config.toml
n_layer = 12
init = "uniform"
optimizer = "adamw"
lr = 0.00127
beta2 = 0.99
train_tokens = 322600000
dataset = "wikipedia_en"
Each number is 128 + 24 x the weight over the matrix's rms, rounded and kept within 0 to 255. Layers, rows and columns count from 0.

# layer 6 MLP up, 1280x320, rms 0.0802, rows 1133-1175, columns 80-159
[[151 171 146 173 121 142 142 139  77 117  86 109 104  90 100 129  81 113 127 105 136 110 149 170 111 171 120 125 107 151 157 107 173 135 135 125 127 168  89  93 141 127 142 106 117 134 119 117 117 141 103  85 143 105 117 153 101  88 166 113 124 148 115 122 167 132 114 135 148 155 126 105 102 149 112 117  89 130 132 103]
 [157 118 145 128 112 147 148 125 208 106 156 155 113 106 149 143 141 168 157 107 143 173  75 132 111 123 135 142 140 137 118 152 140 167 132 131  66 125 125 142 109 114 131  78 130 162 125 130 139 180 120 164 124 108  95 128 138 177  92 178 134 110 138 115 127 145 106 165 154  63 108 128 124 121 145 127 124  88 145  74]
 [124 130 126 140 122 135 164 142  99 148  97 159 155 108 132 104 123 110 146 140 116 111 156 115 112 127 154 135  95 123 128 105  98  92 117 116 158 124 139 141 117  84 107 113 121 127 163 115 140 132 134 116 133 159 151 163 146 117 115 131 126 144 125 127 130 124 122  91 125 148  83 128 104 126 124 110 164 103 168 124]
 [153 144 123 148 105  62 155 104  95 123 183 130 179 120 131 132 156 139 101  86 156 124 122 123  96  99 140 122 138 104 135 113 148 170 123 164 126 157 122 164 128 112 142 154 131 130 145 145 190 150 138 101 129 138 155 155 126 145 137 129 116  89 150 149  81 131 136  79 117 174 154 142 140 140 134 115 145 101 146 141]
 [122 130 151 116  87 167 156  82 113 100 158 127 164 113  84 122 145 133  95 149 169 135 128 176 134 138 130 129 114  97 143 118 105 130 152 106 166 152 109  92 161  96 122 127 137 132 192 122 146 141 123 128 127 107  98 152 102 148 136 125 124  85 150 145 104 148 137 153 105 146 166 120 164 128 127 134 138 142 138 137]
 [149 165 138 116  96 125 177 125 100 119 102 138 201 108 134 161 128  98 116 139 149 121 111 120 108 169 121 130 137 115 153  92 146  86 110 180 168 136 131 158 131 111 100 101 137  85 201 119 159 135 136 131 151 121 132 138 133 140 145 127 145 148 156 120  98 123 143 122 138 121 121 163 143 151 159 116 149 117  98 133]
 [110 153 183 139 142 102 118  97 112 142 122 131 132 125 155 126 135 132 115 148 177 128 161 112 141 157 119 117 121 114 113 131 155 141  89 170 155 129  96 133 144 113 109 130 132 138 136 135 100 149 104 152 130 131 108 120 104 157 167  87 140 129 106 136 120 119 145  97 112 134 142  91 124 117 159 118 120 133  99 154]
 [122 114 142 140 139 130 143 142 107 103 164 116 131 125 127 139 125 110  96  86 149 130 122 135  94 150 143 112 110 160 126 157 103 153 117 137 152 139 122 142 116 151 142 162 116 102 145 165 105 138  94 144 154 112 146 116 144 143 155 123 149  96 140 159 113 107 129  88 121 139 118 141 155 108 111 134 119 102 126 135]
 [137 116 107 169 138 148 134  81 122 125 121 138 143 108 168 166 130 126 131 113  89 141 161 122  90 155 158 150 141 103  70  87 144 136 127 127 159 128 158 140 112 129 137 142 166 156 157  83 174 142 152  93 137 141 131 154 138 134 142 117 146 185 188 153 112 121 121 129 124 113 128 112 168 109  60 116 121 110 132  85]
 [141  90 157 152  79  80 156  98 108 144  99 130 126 157  97  98 146 114 175 101 151 108 117 125 169 100 102 119 158 134 106 160 146 128 103 198  95 113 178 158 136 137  88 153 152 123 166 118 137 132 157  82 188  87 174 159 130 141  94 116 127 132 171 134  96 124 123 106  60 129 112 111 108 154 161 136 162 152 146 148]
 [134 124 129 126 161  87 118 154 136  96  77 111 138  92 155 157 152 166 137 121 101 103 104 106 137 133 117 158 133 143 116 105 122 113  86  64 111 106 172 114 152 110 115 114 114 109 141 116 109 139 121 154 164 139 114 178  93 124  98 118 122 151 126 160 139 107 134 116 125 145 136  94 132 146 149 175 102 109 127 114]
 [112 143 193 126 126  95 112 141 103 128 102 159 114 107 165 150 151 110 112 122 158 154 169 114 101 132 136 109  96 147  94 139 125 114 103 131 147 114 155 132 128 137 123 144 150  90 141 104 167 149 127 160  90 129 163 107  94 134 133 112 120 142 111 137 120 166 135 121 117 104  94 119 131 163 145 109 137 213 154  99]
 [165 115 161 155 115 147 174 145 155  99 106 101 133  62 145 165 144 106 134 127 146 161 148 115 138 162 198 183  93  96 109 164 132  94 112 142 140 142  91 167 119 102 117 136 149 129 138 142 100 137  98 130 130 112 125 145  87 147 121 111 160 102 150 101 143  93 142 146 136  95 100 135 116 156  95 121  88 120  98 129]
 [148 149 108 114 143 134 145 142 139 106 161 113 116 154 131 179 111 164 107 146 145 135 162 132 132 129 124 118 157 133 142 130 102 167 103 131 158 123  69 130 116 135 102 137 130  99 109 134 152 131 165 134  97 150 133 146 126 123 121 146 105 133 148 116 116 125 102 113  98 123 130 120 144 126 143 150 133 100 127  94]
 [177 127 115 134 111  69 151 161 111 128 148 115 126 113 113 141 140  89 171 102 151 109 101 117 135 117 129 185 116 106 115 152 125 112  87 150 138 113 132 127 147  84 143 171 135  87 142 117 126 161 125 118 194 120 139 134 116 141  97 114 131 112 119 121 149 114 136 136 132 128 126 147 125 105 116  83  94  99 151 149]
 [146 142 134 139  96 110 122 129 150 115 117 136 144  87 155 104 125 148 136 128 129 159 125  90 129 123 131 146 145 144 102 161 120 126 115 105  96  75 121 164  74 138 109 157 140 106 113 138 125 178 140 110 131 168 136 135 100 131  90 136 110 136 175 149  89 141  91  96  79 113 135 110  99 114 118 119 113  93 125 180]
 [144 105 145 121 130 116 188 151 116 157  95 102 141 101  90 125 208 118 130  99 149 157 148 139 132 113 150 121  86 146 123 155 136 154 102 146 172 117  93 151 120 130 117 172 143 144 142 142 167 147 120 117 128  96 144 110 140 165 131 131 155 130 148  82 132 125 132 121 111 134 126 163 119 150 104 153 140 111 161  81]
 [161 119 168 118 149 132 171 154 130 157 134 142 126 131 143 120 139 103 147 127 118 158 131 114 138 118 161 118  91  92 112 145 129  84 128 118 141 126 154 175 106 121 155 135 129 179 136 166 123 119 115 145 111 117 156 129 114 167 131 129 122 110 157  86 140 111 150 155 118 109  62 116 124 151 122 144 140  88 147 116]
 [173 115 206 140 162 114 143  80 154 150 115  98 121 151 118 100 120 157  84  99 136 146 135 160 146 118 155  91  64  97  93 144 161 143 122  69 120 167 104 137  99 129 162 125 155 145 150 135 163 142 149 115 118 107 115 191  91 158 170  75 166 143 116 119 150 143 135 131  92 117 124 114 124 114 112 124 156 173 110 123]
 [112 147 105 141  83 151 123 162 108 153 118 113 151  77 124 148 175 149 166 132 129 148 112 114 121 145 135 136 107 158  80 147 142 151 105 128 150 148 105 132 124  59 149 147 137 139 119  88 111 136  85 156  91 117 107 168  99 220 166 106 155  89 139 204  91 115 126 123 128 125 123 122 151 160 150 135 113 160 141 120]
 [129 165 126 117  92 100 126 113 141 161 140 155 120  92 154 102 139  98 104 119 123 130 111 144 160 114 122 157 141 134 118 177 114 158 107 150 108 110 146 128  90  97  96 159 153  95 137 112 114 131 164 147 117 116 122 135 100 145 132 133 131  91 131 136 156  92 173 141 167 137 158 154 137 158 101 138  82 134 116 131]
 [135 153 137  93 168  83 148 146 148 157  92 142 154 162 155 103 108 116 138 119 173 152 130 122 112 143 115 119 111  91 121 108 155  96 131 102 109 154 171 110 113 159 132 106 116 118 174  89 127 137 168 115 138 103 140 145 124 150 120  98 161 161 109 139 191 108 161 153 108 123  84 129 103 124 116  80  87 157 141 130]
 [180 139 170 118 115  79 112 153 133 117 103 111 141 147 136 165 144 113 145 156 119  84 122 175 154 146 122 170  96 156 136 134 143 135 102 171 138 116 135 128 102 116 158 137 118  58 132 109 124 132  89 125  93 139 117 153 113 129 109 121 123 138 104 158 138 152 136 128  93 135 120 122 118 163  81 121 111 105 106 128]
 [140 143 169 149 163  78 170 138 140 117 123 168 181 122 131 131 143 137  96 108 168 109 136 138 141 180 159 182 116 133  69 136 110 118 141 125 123 100 145  99 147 151  77 123 153 126 137  45 160 148 141 107 104  99 121 172  92 164 176 131 114 116 188 140 146 108 103 114 146 154 146 179 149 153 163 151 143 135  80 150]
 [135 133 105  96 118 157 148 138 131 144 136 152 102 103 147 154 125 125 164 110 154  85 153 108 162 150 158 126  89 113 122 131 153 128 123 143 158 108  85 131 147 115 142 110 123 171 163 127 133 160 129  81 119 119  94 135 146 134 140 111 111 105 107 140 149 134 156 113 150 134  65 120 135 161 131 118 108 119 139 140]
 [134 103 120 106 120  66 123 121 146 122 120  99  85 129 106 150 174 146 174 133 143 121 150 149 144 129 202 124  98 153 142 187 129 146 111 121 107 158 120 142 153  98  98  95 146 146 111 115 169 144  87 116 180  75 125 145 156 149 165 157 126 101 129 162 132 129 120 116 133 102 108 142 136 135 169 159 153 109  97 136]
 [144 106 134 103 130 144 116 152  97 102 175 106 162 143 143 144 172 108 121 144 135 131 124 154 161 131 131 149 142 114 102 178 144 117 142 133 131 122 134 105 155 109 110 117 133 132 152  93 127 143 120 103 133 102 120 119 118 136 124  93 124 131 151 107 117 125  96 148  98 105 148 131 103 155 126  98 131 136 117 160]
 [133 108 111 160 157 106 113 156 104 136 129 141 182 128 124  89 139 154 186  84 150 145 152  97 152 134 149 137 138 143 136 126 109 133 118 134 142 127  95 164 137 128 134 171 130 144  84 166 132 129 140 109 177 122 126 125 150 145  98 130 172 155 111 116 108 162 114 116 119 123 137 102  86 127 116 130  99 119  96 114]
 [143 102 185 137 113 137 115 116 128 113 104 159 178 102 107  83 102 180  78  88 195 105 118 117 158 144 127 185 117 147  79 117 183 132 104 112 127 172 161 127 105 116  91 123 123 123 109 110 138 146 102 111 118 127  83 181 153 117 164 134 142 195 126 135 147 119 146 104 135 117 104 117  81 156 110 138  88 102 131 135]
 [126 134 124  81  96 105 122 106 120 102 126 161 167 114 135 152 117  94 141 116 137 118 116 108 130  92 132 124 125 143 128 133 164 106 106 151 144 125 121 154 154 113 103 141 133 110 113 163 136 147 113 138 151 125 116 174 140 139 124 161 148  89 100 106  75 172 113 153 122 148 148 108 125 141 129 129 112  96 140 126]
 [138 151 146 126 160 102 163 167 111 111 102 100 151  98 164 165 164 165 135 143 183 143 133 179 130 129 164 142 103 111 135 121 112 125 148 147 144 139 111 135 185 116  96 116 135 133 122 120 106 135 138  72 114  85  85 157 120 169 131 141 142  81 164 156 143 104 116 118 145 142 146 134 159 186 110 119 124 123 125  61]
 [124 120 117  81 109 125 129 133 161 103 151 154 152 113 144 135 156 125 109  61 177 110 133 130 130 123 156 131 126 158 145 185 158 143 131 139 133 161 106 150 118 123 122 145 124 119 160 102 165 135 166  97 118 133 109 118 144 169 145 123 152 104 144 127 103 141 122 135 101 117 143 148 141 138 149 120 104 115 117 128]
 [165 179 144 127 163  84 103 122 143 116 134 156 146  84 119 133 164 138 103 100 157 182 149 144 109 128 136 142 140 158 140 101 111 135 127 130 169 159 130 136  83 118 112 125 133 122  95  86 133 123 138 107 156 115 108 135 107 117 152 106 105 121 141 107 128 159  98 147  92  89 127 114 118 161 139  98 143  92 142 154]
 [148 137 122 159 103 142 119 158 121 133 110 142 157 127 159 136 108 105 180 104 126 125 159  69 125 143 130 130 107 168 151 119 155 149 111 148 176 130  58 120 143 121 120  77 140 171 122 107 118 167 129 139 103 163 122 120  97  99 162  95 163 151 106 145 115 107 113 161 111  96  92 125  68 133 125 140 134  99 106 114]
 [147 142 143 122 104 138 129 115  80 161 109  98 110 123 157 134 146  96 107 140 119 107 158 145  83 139  91 113 153 168 117 138 128 131 127 151 172 111 116 128 124 150 110 148 130 162 160  95 171 130 108 149 101 122 127 150 142 145 129  90 106 141 126 110  92 110 110 120 125 128  67 136 176 136 181 147 152 144 137 110]
 [149 135 171  95 134 122 102 106 125 107 101 139 132 129 114 155 162 133 137  74 116 148 144 151 115 104 143 117 143 151 167 134 208 151 109 129 113 125 143 140 145 119 138  92 141 126 137 142 123 202 108 129 132 146 150 156 107 175 136 129 138 115 168 112 146 150 130 135 141 101 124 105 118 175 114 143 120 137 148 152]
 [154 151 148 143 183 118 138 150 161 101 139 144 143 148 109 117 113 155 163 185 102 164 121 133 123 152 155 144 134  88  88 127 159 140  91 104 178 114 164 107 151 109 153 166 132 125 136  95 149 151 144 155 124  87 111 140 146 152 105 116 159 100 107 138 112 133  82 154 156 136 137 111 123 104  85 121 115 115 121 138]
 [162  92 140 107 146  97 121 160 103 103 146 144 137 113 137 136 119 117 104 127 121 132 113 125 129 130 156  75  98 116 145 100  99 117  92 131 142 113 139 119 157  82 132 129 139 116 174 105  94 134 134 137 115 130 154 132 149 181 146 125 186 124 164 137 139 139 158 147 151 121 137 124 141 125 169  81 138 132 128 143]
 [165 127 147 121 148 146 167 131 118  95 148 149 116 143 124 162 164  86 115 102 175 176 141 138 116 160 155 154  83 131  72 136 131  78 115 113 130 156 106 100 122  79  96 133 144 136 118 133 113 144  86 127 165 119 168 178 136 141 139 146 124 106 148  88 165 107 146 129 160 129 108 119 139 150 138 129 109 110 134 137]
 [131 120 136 129 137  91 129  99 111 145 119 145 120 116 155 107 130 166 145  91 129 155 151 159 120 120 117  81 120  74 103 135 124 116  98 144 177 103 130 101  85 125 134 115 175 108 124  87 117 114 116 114 129 142 155 138 103 116 115 129 148 119 123 137 147 134 114  99 166 137 133 120 138 136 151 107 134 158 135 123]
 [150 131 161  93 104 138 139 118 128  97 154 191 125  76  93 160 139 120 116 127 117 130 164 147  88 117 122  95 113 173 120 153 134 108 122 122 138 119 126 121 103 108  96 144 134 173 126 114 154 120  88 167 125 128 143 151 125 170 115 130 165 127 132  89 171 138 114 141 100 100  96 156 147 140 165 146 133 140 115  83]
 [129 119 201 136 148 108 176 143 160 130 131 113 140  79 146  87 145 113 100  82 114 159 144 160 127 136 140 106 125  95 123 144 133 106 100 153 138 137 106 105 115 104 141 101 125 110 136  99 136 149 106 115 131 107 146 163 110 142 122  96 142 162 118 123 121 135 133 129 137 120 123 137 150 159 143 104 163 137 136 136]
 [180 177 133  85 142 123 163 123 119  92 166 116 107 117 117 148 137 115 117 152 112 109 124 117 136 125 151 102  79 140 170 142 117 109  95 133 154 113 160 120 124 133  97 197 115 114 107  91 129 120 152 131 119 144 126 109 130 159 146 148 141 161 125 146 158 131 122 128 132 119 110 135 171 142 151 142 142 131 120 122]]
# layer 6 MLP down (transposed), 1280x320, rms 0.0738, rows 1133-1174, columns 80-159
[[120 124 104  78 101 162 120 122 143 110  99 116 113 111 117 133 123 162 147  55 150  64 128 125 114 100 107  92 111 143 172 125 115 133 130 134 128 133 101  88 134 134 112  84 149 152 124 144 138 149 192 179 101 110 144 114 159 109 108 117 133 114 130 129 108 136  88 157 161 180 164 134 144 108 131  95 181 136 184  82]
 [130 141 126 126 139 156 118 136 136 106 149 108 137 113  91 127 143 127 131 133 123 136 145  94 112 132 163 124 155 124 135 180 125 104  90 138 125 132 133 164  83 113 118 146  89 118 128 134 154 105 117 123 124  97 115 144 143 136 167 156 129 111 143 107 117 133 154 126 129 182 118 133 135 128 124 151 142 132 111 123]
 [153 128 168 152 108 136  98  85 147 151 153 132 118 147 130 146 122 121 103 121 121  96 113 116 136 124 108 102 125 110 109 134 170  95 136 113 126 124 121 139 125 143 163 123 169 133  92 139  83 119 119 133 130 129 158 140 104 132 140 121  96 127 163 124 131 122 137 109 112 117 155 143 130 123 152 165 116 151 119 143]
 [144 138 166 105 125 105 138 113 130  84 134 124 109 100 123 139 124  88  86 101 132 121 146 128 111 177 172 133 147 137 110 128 139 141 107 171 128 135 121 155 105 141 141 112  88 109 146 112 110 118 176 112  96 108 112 131 110 122 112 153 131  93 114  90 162 166 127 158 107 110 119 148 135 126 113 127  99 156 118 141]
 [134 114 115 146 153 105 144 149 138 161 122  88  98 105 184 129 145 107 114 135 125 104 128 141 146 103 121 141 130 128  94 130 133 115 121 143 106 110 129 129 129 161  92 122 114 133 155 113 143 137 108 128 123 124 143 129 132 104 118 107 173 163 100 116 109  86 119 131 152 147 131 182 130 162 129 113 151  81 132 127]
 [126 133 123 147 172 158  94 117 143 137 124 134 131 125 121 171 163 119 125 125  79 136 164 107 140 140 135 146 107 127 100 146 141  96 129 142 140  81 126 118 137 138  89 119 136 140 127 135 121 140 133 129 137 173 119  84 150 107 131  99 116 100  91  60 145 136 130 123 160 111 136 157 103 166 149 127  94  99 123 117]
 [ 85  90 164 123 138 119 116 126 105  85 105 143 143 152 131 133 114 127 156  89  95 135 104 125 142 110 104 113 161 102 167 131 145 135 137  94 125  99 144 158 121  93 121 131 102 138 112  85 151 129 162 142 118 142 144 136 111 118  90 159 128 105 151 104 141 159 180 140 121  90 112 158 112 105 170 140 133  88 139 136]
 [104 105 148 150 108 135 122  94 164 134 131 133 143 101 162 140  99 155 123 149 142 156 139 114 132 113 140 134 122  74  99 141 131 126 126 104 139  87 104 122 128 119 116 119 130 166 141 164  84 170 132 124 121 124 108 107 169 126 130 136 156 160 104  90 119 149 130 116 123 124 140 129 157 166 126 100 125 114 167 114]
 [131 120 127 100 140 173 154 132 170 135 155 114 116 138  85 124 110 140 131 164 118  86 162 111 130 127 137 133 186 138  89 113 126 105 128 105 148 138 151 148 136  93 131 135 106 105 132 105 114 137 143 110 137 125  72 125 175 128 141 143 151 121 113  89  81 100 112 110 147 153 129 145 160  88 122 142 125 155 101 169]
 [108 121 126 134 104  82 133 133 145 149 105 116 147 126 140  81 125  99 151 141 126 103  90 119 145 117 132 135 142 109  76 163 136  29 164 129  81 165 174 114 144 142 152 107 128 151 108 129 110 133 147 115  89 141  91 113 134  91 116 111  91 155 116 108 126 139 143  79  80 134  70 110 110 100 150  85 137 138 151 135]
 [114 136 105 128 148 104 152 100 173 115 103 135 155 157 120 103  93 105 132 138 155 156 130 130 110 183 107 103  98 142 144 143 143 117 128  95 134 152 122 117  87 169 151 127 116  88 144 160  88 130 103 135 112 164 137  97  98 134 106 120  99 105 143 132 142 109 162 136 159 144 127 122 123 108 117 121 127 108 114 139]
 [128 112 123  86 127 137 156 129 130 131 123 165  74 132 108 129  57 118 139 112 111 105 118 163 103 155 143 120 166 127 139  71 121  97  88  94 158 167 129 181 146 108 133 137 136 137 130 127 120 101 127 120 126 180 157 135 117 104 132 153 134 118 148 148 115 157 107 115 101  84 147 129 109 153 139 155 136 148 119 127]
 [141 136 146 121 150 153 155 101 123 147 142  99 109 124 112 119 172 151 110  95 115 145 120 110 148 127 128  91 146  88 141 170 113  88 154 149 104 136  74 118  82 125 116 156 131 117 170 158 138 127 100  67 135 153  96 143 105 125 110 133 139 123 155 125 110 132 134  77 121 147 136 127 142 142 124  99 136 143 119 132]
 [ 83 160 114 146 171 165  87 109 147 155 125  76 125 158 134 150  72 174 121 136 113 164 112 125 152  95 132 106 147  95  96 140 141 144 134 115 123  99 106 136 125 116 155  83 140 103 109 144  90  99 163 135  86 125 139  99 165 127 106 152 117 161 103 136 139 144 121 121 144 124 139 156 147 146 107 128 145 146 155 122]
 [122  92 117 143 116 138 113 113  73  96 179 122  81 116 134 158  93 106  99 150 116  75 146 151 129 105 108 134 100 116 109  84 153 183 101 131 172  86 119 144 146 141 113 125 138 106 142 134 103  82  94 121 140 130 138 126 109 155  97 111 106 171 121 164 146 112 104 114 147 118 118 107 162 179 158 120 133 121 123 130]
 [102 132 152 142 113 115 116 165 102 105 110 162 114 137 146 146 123 148 147 139 122 134  83 111 137 131 179 109 130 105  98 124 103 157 156 133  71 108 171 132 160 117 113 114 102 117 144 110 123 113 129 101 153 104 111  86 113 101 123 144 141 112 112 119 109 124 116 129 109 151  98 125 166 156 149 152 174  99  89 130]
 [ 74 107 115 129 128 118 135 146 149  75 132 136 192  86 145 130 140 123 132 114 132 185 152 125 128 129 131 149  98 147 129  99 144 153 124 124 146 154 109 110 114 140 118 134 155 146 135 127 125 162  92 133 129 118 138 117  99 119 105 138  86 137 120 157 160 140 116 121 153 122 148 129 101 125 166 113 147  80 155 144]
 [121  87 141 173 120 141 101 157 114 139 132 104 109 124 114 129 179 145 173 136 127 136 103 132 151 129 160 135 137 155 130 121 100 133 135 125 141 164 176 125 125 105 143 136 143 116 131 147 110 113  96 154 115 129 108 110 117 132 122  96 133 137 150  89 162 101 112 147 140 102 142 140 112 168  95 109 130  93  85 109]
 [177 112 157  95 111 144 128 124 164 160 113 133  81 126 113  87 162 161 153 125 106 147 152 100 118 109 107  92 167 119 105 141 108 156 140 116 141 157 128  80 112 136 135 126 141 147 103 148  78 142  86 126 133 119  92 132  96 155 125 115 128 152 156 128 152 120 142 172 184 129 153 115 132  98 112  91 157 133 136 101]
 [124  81 130 132 118 110 150 140 135 130 146 121 154 121 134 150 126 129 133 135 143 151 134 147 192 161 126 169 118 102 149 131 144  95 120 116 149  87 106 131  98 113 105  72  91  91 136 116 107 120 142 121 129 122 150 110 166 100 129 122 153 115 107 113 106 152 160 193 109  98 133 118 146 160 114 172  96 144  93 121]
 [145  98 123 112  94  99 147 138 111 143 103  94 130 113 142 152 109 122 112 119 141 158 138 141 105 160 100 140 121 111  93 142 143 155 147 121  90 149 121 130 137 115  93 132 100  99  97 123 143 130 156 107 151 134 162 149 126  93  80 140 143 115 154 124 105 166 134 120 128 128  96 133  82 112 133 147 114 134 133 149]
 [125 117 113 146 135  90 144 143 114 132 104 132 197 102 145  99 134 136 153 148 107 140  84  79  91 156  71 132 160 108 158 161 110 123 124 171 121 143 134 101 100 173 110 129 102 161 154 185 117 102 150 132 170 177  99 135 140 117 106  94 132 162 120 111 111  98 125 145 109 104 110 104 112 127 165 122 118 126 117 118]
 [172 106 103 142 160 140 152 106 118 135 119  94  98  59 129 121 161 116 142 176 146 154 126 186 160  96  93 175 148 127 161 142 157 143 106 173 145 138  95 151 127 159 182  95 132 107 140 116 120 110 151 129 135 136 109  72 117 135 142 128 168  99 144 130 138 137 183 148 107 127 155 105 149 163 121 120 109 161 161 117]
 [145 142 154 141 161 121 132 120 118 107 125 102 104 161 168 172 114 114 131 141 140 178 108 143 170 147  88 135 148 117 135 110  58  95 148 140 106 155 159 110 140 164 131 130 129 191  98  90 117 139 133 109 177 144 116 117 113 125 141 130 160  65 123 127 141 143 132 182 127 181 113  67 121  94 107 165 113 130 132 108]
 [138  87 141 131 104 154 135 118  91 109 122 130 124  84 118 150 169 129 114  88 118 158 176 191 149 100 148 144 141 160 125 120 118 137 151 119 102 131 151 146 123 128 164 127  70 122 137  76 150 103 112 130 150 122 173 181 119 125 131 125 108 128  85 187 136 109 119 129 136 135 136 143 103 169 148 149 141 139 159 126]
 [103 117 125 145 114 156 141 102 167 143 140 149 122 139 137 116 109 138 134 117 146 128 113 103 119 123 127 102 104 108 152 150 127 160 117 123 126 140 154 172 105 105 152 119 158 173 152 186 137  92 103 121 124 111 109 123 167 135 159 180  99 119 135 146 157 151 203 169 140 100 139 151 114 105  94 134 151 138  97 139]
 [100 119 128 115 143 150 145 128 102  94 134 141 118 102 117 130 109 123 122 139 128 143 128 159 122 140 116 145 180 153 122 146 128  92 146 128 124  98 105 100  97 149 134 103 157 121 156  96 142 149 134 138 122 164 159 149 109 110 147 178 131 139  99 151 132 111 155 144 150 121 116 126 120 106 157 140  98 109 131 120]
 [ 95 131 109 136 107 106 124  78 111  98 115 147 142  96 129 119 171 134 127 126 112 128 144 125 144 116 127 138  89 115 150 160  87 116 144 132 145 156 115 152 124 126 116 129 114 183 133 110 183 121 139 118 122 107 130 142 141  98 126  93 103 100 101  98 108 160 113 104 131 159 130 105 150 109 147 101 136 138 136 139]
 [114  90 143 116 154 112  88 161 163 101  80 140 142 174 182 134 149 125 102 137  92 110 144 161 123 111 127 122 125 113 118 126  93 116 115 122 147 133 129 153 100 146 139 138 137 157 134 159 144 140  90 164 103 144  93 129 115 118 122 125  73 101 106 104  94 128 127 100 129 112 114 118 134  97 117 145 146 153 155 127]
 [ 72 114 152 116 166 160 147 145 120  96 110 135 130 124 128 139 132 133 137 135 112  96 105 113 124 170 125 147 146 169 123 136 123 122 138 170 134 139 135 110 139 132 138 118 141 123 149 120 121 124 144 139 107 109 152 128 102 117 182 148 117 104 148 150 110 107 130 101 116 148 117 124 123 147 163 100 155 142 141 144]
 [130 129  58 139  98 146 122 115 192 187 115  92 123 136 126 112 124 125 114  98 140  77 128 141 115 135  80 145 107 141 104  75 159 133 116 137 183 119 114 181  91 116 128 125 116 158  85 147 142 119 151 124 127 164 122 133 143 102 128 118 125 139 160 140 154 131 131 147 111 134 113 118 125 150  97 120 147  89 168 134]
 [120 132 150 129 109 108 141 101 177 146 166 109  94 126 161 126 107 136  89 147 111 115 117 107  94 131 155 130 123 146 189 133 136 128 142 136 127 143 143 114 132 148 146 137  96 121  87 145 116 125 131 127 135 132 115 146 112  98 148 102 128 155  87 131 133  91 184 116  98 172 152 159 147 149  96 120 118 200 120 132]
 [141 143 107  84  94 146 129 109 133 118  79 125  92 116 156 138 168 101 160 117 133 144 149 136 141 127 168  72 122 143 147 107 152  91 100 139 104 121 146 117 116 108 163 125 115 120 138 136 156 131 170 143 169  90 150 112 120  86 116  89 118 142 121 151 115 139 142 149  80 139 139 121  75 162 119 140 148 147 146 141]
 [105 140 123 142 131 117 119 152 130 160 110 136 144 124  66  59 153 120 132 109  90 133  93 157 127 169 120  85 150 111 144  94 171 130 130 125 134 125 131 164 120 110  92 160 136 136 142 148 173 128 165 137  96 135 147 126 114 143 167 101 172 117 138 145 159 139 130 114 124 116 124 183  90  98 131 125 122 151 129 153]
 [113 122 169 124  78 140 113  50 112  94 139 149 133 133 118 175  89 106 126 156 160 153 114 161  96 102 103 129  99 132 126 154 147 125 150 174 150 107 101 105  99 134 142 131 101 152 122 178 121 137 132  89  82  95 162 117 139 110 100 151  88 126  93 101  96 124 125 100 160 144 136 147 112  82 128 107 120 117 137 159]
 [140 133 120  94 116 124 117  94 114 158 141 110 120 129 127 107 150  92 171 112 138 143 130 168 154 161 112 137 155 128 133 130 127 153 106 126 152 112 126 105 133 157 109  75 145 124 148 105 174 127 136 152 121 105 138  86 159  72 150 109 115  99 104 125 105 125 136 129  89 111 150 148 117 136 124 139 113  85 127 130]
 [129 170 171 105 117 126 119 136 158 139  83 164 115 136 119 102 118 131 150  95 123 163 151 137 117 156 133 145 114 105 132  98 155 102 139  92 115 134 122 107 100  97 115 131 122 130 109 127  96 150 142 107 130 115 119 163 127 107 114 114 123 114 131 153 162 112  88  93 147 148  95 119  92 153 120 173 138  77 180 151]
 [ 96 104 127 108 127 130 136 132 159 130 170 105 131 113 126  85 135 113  89 117 104 124 141 140  67 112 141 135 120 119 135  91  91 132 138 156 122 164 130 125 129 120 132 144 109 104 148 125 155 116 120 149  94 110  98 136 165  98 126 162 172 107 153 189 121 128 118  94 133 124  94 140 164 117 195 156 131 160 146 139]
 [111 135 157 102 103 141 141 139 132 170 160 135 104 132  95  93 112 131 121 129  79 134 129 119 129 146 128 115  83 126 133 158 142 125 136 156  55 111 138 118 119 131 125 164  98 113 133 116 131 132 132 110 118 149 127 153 136 153 129 109 128 156 136  98 116 132 149 125 128 146 166 157 156 162 144 101 119 164 168 128]
 [ 99 118 155 115 130  92 146 159  55 152 111 171 108 137 154 165  98 169 153 140 162 126 157 134 137 155 128 109 125 101 103  92 131  99 102 100 104 109 103 132 134  99 146 111 106 125 133  87 145 131  81 129 128 140 134 118 159  93 108 122 129  86 122 145 123 159 102 116 131 128 130  99  87  91 130  98  82 186 107 104]
 [ 94 100 117 161 125 124 119 134 134 130 122 116 150  98 152  71 109 127 148 139 136 120 110 142 100 147 115 135 137  95  72 149 135 112 118 116 137 108 140 113 179 145 121 130 118 130 120  91  98 150 110 131  92 160 110 112 116 151  92 139 140 151 114 133 140 132 149 140 180 146 147 134 140 100  97  92 157 132 136 121]
 [122 113 101 126 163 117  87 124  97 138  93 126 110  91 148 136 132 149 125 105 127 118  92 148 131 138 131 134 145 133 103 124 139 116 136  95 119 122 107 118  88 121 114 158 146 164 130 111 137 172 141 123 120 128 154 162  94 121 139 131 142 112 143 129  99 116 149 104 113 145 111 110 146 150 120 134  94  89 125 118]]